Weights of a small GPT-style language model, trained from scratch on English Wikipedia: 4926 steps.
Each number is 50 + 12 x the weight over its row's rms, rounded and kept within 0 to 99. Layers, rows and columns count from 0. The size before them is the row's rms in percent of the matrix's.

# layer 4 MLP down (transposed), 640x160, rms 0.0309, rows 621-639, columns 0-79
107:44 39 36 59 63 42 52 63 46 33 65 33 34 48 55 37 60 64 33 50 46 54 50 49 63 46 46 49 59 90 43 61 63 54 40 64 48 49 58 57 76 54 53 38 58 24 57 58 40 43 43 33 46 49 45 16 41 60 48 49 35 26 48 45 41 66 62 52 58 69 33 52 32 26 54 56 45 43 57 59
105:46 57 74 56 52 40 52 62 65 56 64 38 60 31 46 57 47 55 48 63 53 37 45 52 30 53 51 38 38 67 46 35 44 41 57 42 45 53 41 61 54 58 58 82 36 48 61 51 57 29 35 68 55 46 54 47 54 59 33 51 56 51 51 56 49 37 68 36 53 67 50 39 70 56 53 59 39 39 52 51
099:43 46 55 37 53 27 59 45 42 49 41 58 50 35 32 60 40 59 44 45 37 51 62 30 44 65 23 50 67 45 56 45 44 54 29 31 41 44 34 68 48 45 87 43 62 69 57 51 45 61 43 49 36 50 41 68 53 52 19 49 44 48 40 36 44 49 63 67 28 72 59 47 39 75 35 30 42 49 59 57
088:54 60 54 50 40 52 49 43 40 38 46 22 50 42 40 42 40 46 57 45 73 48 47 68 62 54 45 58 66 47 38 42 54 55 75 44 39 34 47 64 52 47 58 43 59 66 47 51 24 48 55 62 51 60 34 42 31 48 38 73 32 45 58 64 38 50 36 31 52 42 36 40 88 57 71 63 66 44 40 45
102:53 46 43 34 53 46 42 49 41 47 34 47 47 53 55 45 67 64 56 60 71 56 39 45 60 56 45 30 39 39 66 55 43 70 34 49 53 47 34 47 52 32 30 41 43 53 51 43 44 34 58 72 55 61 56 43 42 57 65 41 52 51 60 59 52 28 63 56 67 34 49 45 67 47 46 66 53 65 44 30
102:50 79 39 38 58 54 42 48 36 35 54 38 58 46 38 47 74 52 60 37 63 61 38 46 36 17 26 23 24 46 55 77 60 45 49 42 51 55 48 76 42 49 56 36 53 61 54 35 50 57 41 58 53 41 78 28 37 47 59 40 44 57 39 53 63 44 49 31 72 51 51 54 49 52 44 51 66 38 51 38
099:50 46 38 48 47 52 56 49 54 51 43 32 60 25 71 28 55 69 68 66 59 38 74 50 46 66 46 38 57 54 49 50 40 72 56 62 59 62 53 60 42 72 44 49 53 21 54 38 31 46 59 26 35 64 59 55 76 57 76 59 44 40 57 56 71 39 30 49 74 60 62 52 61 42 55 33 54 52 51 43
109:41 62 45 54 64 48 41 37 57 34 55 60 36 60 53 53 31 35 63 59 49 58 61 46 59 70 40 62 67 39 38 43 52 69 44 53 45 38 55 67 55 54 55 37 58 43 60 79 48 52 37 33 39 66 46 69 38 73 47 51 44 52 56 52 51 33 61 40 40 42 49 58 52 45 23 48 47 48 39 57
114:67 57 70 43 59 55 40 55 46 49 44 37 52 58 65 58 54 34 47 46 39 52 53 60 48 51 64 43 47 79 58 59 26 32 51 63 54 43 83 37 54 36 55 47 80 53 44 58 57 49 50 42 59 41 22 38 49 65 63 33 57 59 67 36 35 49 60 46 77 56 45 45 45 30 54 47 46 43 50 47
110:52 47 52 54 57 48 77 63 34 68 51 43 59 71 49 44 51 52 53 45 27 55 32 66 51 54 52 33 61 53 74 38 42 59 40 42 42 28 55 50 25 44 55 41 63 72 54 45 55 54 41 62 67 53 56 44 54 67 43 46 49 33 42 19 43 75 56 75 51 70 31 63 68 49 42 59 57 56 48 54
103:60 46 56 47 56 47 65 38 36 52 42 47 41 58 41 52 50 50 83 48 40 55 53 55 45 55 52 52 56 49 45 72 46 39 41 37 65 60 42 38 54 31 53 63 63 56 54 45 44 53 31 64 56 62 36 62 66 66 48 47 52 41 56 47 63 33 59 47 70 54 47 35 34 61 36 24 66 70 45 64
102:51 61 73 46 59 55 47 41 24 66 30 50 62 22 41 47 42 39 35 51 32 53 31 47 44 56 40 39 44 51 63 62 71 58 42 34 42 47 69 53 57 47 69 45 65 55 37 38 54 62 66 49 39 53 30 25 32 49 56 48 46 54 42 47 44 53 28 54 50 64 52 41 58 52 57 26 65 73 37 48
102:46 39 53 52 72 34 30 54 47 70 52 51 80 45 62 33 46 57 50 48 35 59 70 34 54 38 38 36 74 48 62 64 35 33 65 50 43 44 65 30 85 57 51 51 46 40 60 37 34 59 43 24 66 43 29 49 58 68 48 65 35 47 53 34 44 43 41 55 52 50 48 47 46 69 45 54 44 59 45 42
110:36 50 51 47 56 63 49 23 61 39 60 55 43 47 47 43 58 58 19 41 47 55 66 53 54 45 63 57 47 35 44 34 57 75 65 47 49 55 63 42 28 62 41 39 38 44 43 52 58 20 64 52 42 51 65 59 56 51 55 50 49 46 43 51 59 76 38 42 46 76 66 29 57 70 40 71 43 57 39 70
102:43 39 31 54 48 57 19 66 42 63 50 43 29 61 38 46 42 28 45 53 52 43 32 43 57 60 56 66 56 46 44 49 49 51 56 58 54 71 47 58 45 62 51 56 49 38 63 46 62 57 56 33 44 44 27 51 42 73 65 55 64 58 67 54 61 45 32 40 49 73 27 53 52 27 57 68 61 41 58 63
110:49 44 49 39 46 40 34 57 46 41 38 56 45 56 42 46 48 45 56 49 56 52 49 50 51 05 57 28 31 50 48 63 64 43 24 50 27 37 67 45 93 44 48 67 65 30 47 64 51 64 56 51 38 55 32 46 67 73 53 66 45 39 51 52 68 74 51 41 67 51 43 55 27 46 64 71 35 48 45 39
108:34 25 58 30 44 40 71 44 39 49 72 70 38 50 55 54 49 63 27 40 57 50 63 50 58 51 58 54 58 38 52 59 50 43 35 56 46 43 56 47 48 62 77 59 68 47 56 63 48 47 49 37 62 35 63 79 46 55 54 43 67 32 43 37 72 47 47 47 47 66 42 39 52 39 68 44 57 50 47 46
100:48 65 47 35 52 46 51 73 65 55 39 40 51 64 48 68 59 32 47 50 40 25 35 48 48 71 49 54 58 68 55 48 41 36 62 60 50 40 40 51 57 50 42 65 41 47 64 45 50 24 49 27 51 55 48 38 67 65 48 44 36 48 33 40 67 53 29 40 69 79 41 38 48 58 69 38 70 29 43 54
090:39 48 53 42 71 53 54 46 52 69 55 62 54 60 42 59 47 63 51 40 58 41 57 63 68 46 42 39 50 44 31 37 37 82 33 36 56 54 39 29 62 42 53 43 36 46 41 33 45 59 65 50 71 58 71 45 45 47 46 38 50 32 43 49 57 49 65 56 63 22 49 41 60 35 52 42 34 53 64 64
# layer 4 MLP up, 640x160, rms 0.0848, rows 622-639, columns 0-79
100:50 46 50 57 59 47 47 46 46 75 35 68 53 57 51 21 48 35 39 50 45 71 74 56 40 59 70 53 63 61 62 52 81 36 47 56 73 61 64 45 59 44 56 72 57 57 62 51 42 41 53 77 52 41 63 49 52 29 47 34 51 53 46 53 33 38 57 77 46 64 54 51 61 56 49 56 58 50 35 51
098:47 53 59 69 47 63 43 66 58 35 69 54 52 51 83 63 62 45 48 46 49 58 43 50 54 34 70 41 63 67 54 70 56 56 55 76 56 65 59 45 64 41 40 57 44 55 75 49 46 62 61 39 45 55 73 23 41 58 51 49 71 62 60 67 45 36 47 27 57 46 61 31 65 26 34 68 53 44 59 51
095:68 48 60 45 58 52 38 57 52 55 43 57 37 58 54 47 58 66 47 56 46 48 55 23 41 73 48 50 52 59 59 48 42 36 33 25 65 51 49 44 59 44 36 60 34 44 74 64 69 56 36 34 38 55 69 48 72 40 52 27 73 68 43 23 64 51 48 73 68 51 59 56 20 40 50 45 54 55 51 50
094:28 49 64 62 52 42 65 43 31 51 51 64 70 60 51 65 38 37 44 49 34 54 31 58 36 62 40 57 42 78 51 53 32 43 75 67 43 54 63 55 23 52 71 59 57 59 52 27 38 60 36 44 37 57 43 48 47 60 49 43 49 59 46 44 40 56 35 51 30 65 45 45 58 25 46 68 42 48 35 42
099:54 72 61 27 50 47 45 32 31 49 65 51 56 69 29 64 59 37 60 60 48 63 50 50 55 37 52 27 38 46 53 60 27 74 39 56 54 36 43 40 38 33 41 73 44 54 73 47 45 53 45 49 42 40 66 43 69 56 47 57 62 31 49 59 50 47 68 48 60 45 47 59 56 53 62 79 48 38 65 60
101:47 61 54 43 29 58 49 61 51 61 48 58 20 50 46 44 61 59 48 35 31 63 46 56 55 52 64 42 66 37 53 51 57 50 62 55 62 38 49 54 63 37 70 72 54 52 35 61 40 52 38 50 52 44 60 34 41 40 46 41 49 38 70 56 79 80 40 40 61 61 48 72 47 60 54 50 50 54 29 57
106:21 46 60 45 26 59 49 58 52 61 53 33 48 57 44 48 52 46 37 51 54 52 52 55 55 49 46 42 33 45 45 56 47 51 50 58 40 41 51 56 37 56 48 45 75 30 66 47 52 61 46 39 43 61 64 64 57 47 29 41 43 71 40 54 37 44 44 45 66 67 42 49 74 69 49 35 52 54 51 64
108:55 49 67 39 60 53 41 49 61 44 53 41 36 39 25 68 22 53 59 46 46 44 61 44 60 78 63 54 38 45 32 61 63 45 60 62 48 25 23 63 61 38 43 53 46 57 36 59 59 67 39 59 52 71 70 51 47 53 39 34 61 32 52 53 49 56 51 37 53 39 58 52 45 68 46 35 78 39 50 62
109:44 43 42 59 51 47 37 39 40 46 52 37 57 66 45 61 40 46 47 45 49 60 53 60 61 58 64 44 48 54 64 22 51 70 37 58 54 38 68 81 57 30 53 60 40 48 53 31 30 27 40 49 58 42 31 90 63 33 35 21 43 35 33 32 55 73 73 37 51 64 53 54 62 61 81 68 48 48 41 60
097:41 41 42 47 17 56 43 47 46 50 59 54 39 53 43 52 59 33 33 76 42 29 59 36 49 44 31 59 37 57 47 56 20 64 68 68 43 48 65 55 62 56 57 38 74 65 40 34 77 52 57 49 40 54 56 51 48 59 68 40 44 49 39 48 46 65 57 31 36 60 34 44 55 40 60 71 50 62 59 34
103:52 27 45 46 54 31 54 43 30 58 69 58 62 66 73 68 36 46 46 58 50 44 63 63 52 57 33 63 57 29 39 59 42 39 61 64 50 66 16 44 59 71 64 44 40 28 57 53 46 69 37 58 72 36 52 50 42 48 54 60 45 49 59 37 63 70 66 64 39 42 39 38 46 45 35 57 39 52 27 42
100:47 50 65 52 52 50 56 53 44 45 38 42 46 43 45 48 31 48 46 44 70 24 36 47 65 63 52 53 44 55 55 58 52 34 44 46 64 58 44 71 43 51 51 53 57 58 76 72 50 54 38 63 21 41 15 53 49 49 56 44 48 35 43 49 58 74 51 29 38 49 41 47 44 38 75 40 49 31 61 46
104:56 46 47 50 28 42 60 63 50 50 50 49 58 52 60 35 37 57 51 62 53 59 64 53 16 42 59 54 65 44 59 56 55 43 54 52 64 49 36 46 33 41 54 59 40 43 84 41 49 25 75 64 42 37 54 45 42 22 47 42 65 46 42 64 35 33 42 53 56 28 60 29 75 28 41 71 63 79 63 41
106:48 59 51 40 50 54 36 65 49 43 48 47 60 48 36 50 51 42 52 44 65 57 50 52 43 71 66 44 31 43 54 48 56 34 74 22 56 41 43 47 45 44 47 26 31 41 50 51 63 77 47 40 64 52 40 63 34 26 58 47 60 40 34 65 76 39 53 51 53 42 54 52 45 58 49 63 60 47 62 44
107:42 41 77 56 25 43 26 41 32 46 53 37 51 58 63 44 47 73 42 47 61 54 44 85 43 44 67 65 47 58 25 45 43 45 46 50 43 43 55 67 68 61 76 55 63 53 47 31 58 56 56 43 34 45 48 70 35 36 63 66 55 44 37 45 50 54 65 55 50 44 40 48 39 54 39 60 34 39 44 55
109:37 38 56 58 33 59 58 42 44 36 55 40 64 58 64 47 49 55 36 15 42 60 55 46 50 59 43 36 50 41 31 39 63 75 53 63 67 40 43 58 62 70 46 53 52 33 45 32 51 38 62 45 47 51 56 60 56 48 56 43 63 71 37 60 60 43 76 46 51 50 41 36 50 90 73 44 46 74 54 37
102:43 47 39 64 51 61 52 36 50 69 60 57 63 42 39 41 58 43 63 28 67 54 68 63 54 42 31 53 40 45 62 39 58 50 61 45 62 47 63 55 69 66 66 37 47 58 39 52 47 76 75 28 45 52 41 41 51 45 50 26 68 45 71 57 46 57 54 77 55 45 61 57 55 32 45 63 61 57 62 37
089:33 26 63 41 30 67 57 42 47 28 67 27 45 49 58 70 47 36 31 51 28 62 42 55 63 52 43 64 54 69 62 45 60 47 54 56 32 52 56 56 44 58 35 60 51 57 29 53 65 53 46 69 58 55 39 52 63 40 30 55 35 65 46 69 64 45 49 32 55 49 55 43 53 74 51 55 62 34 48 64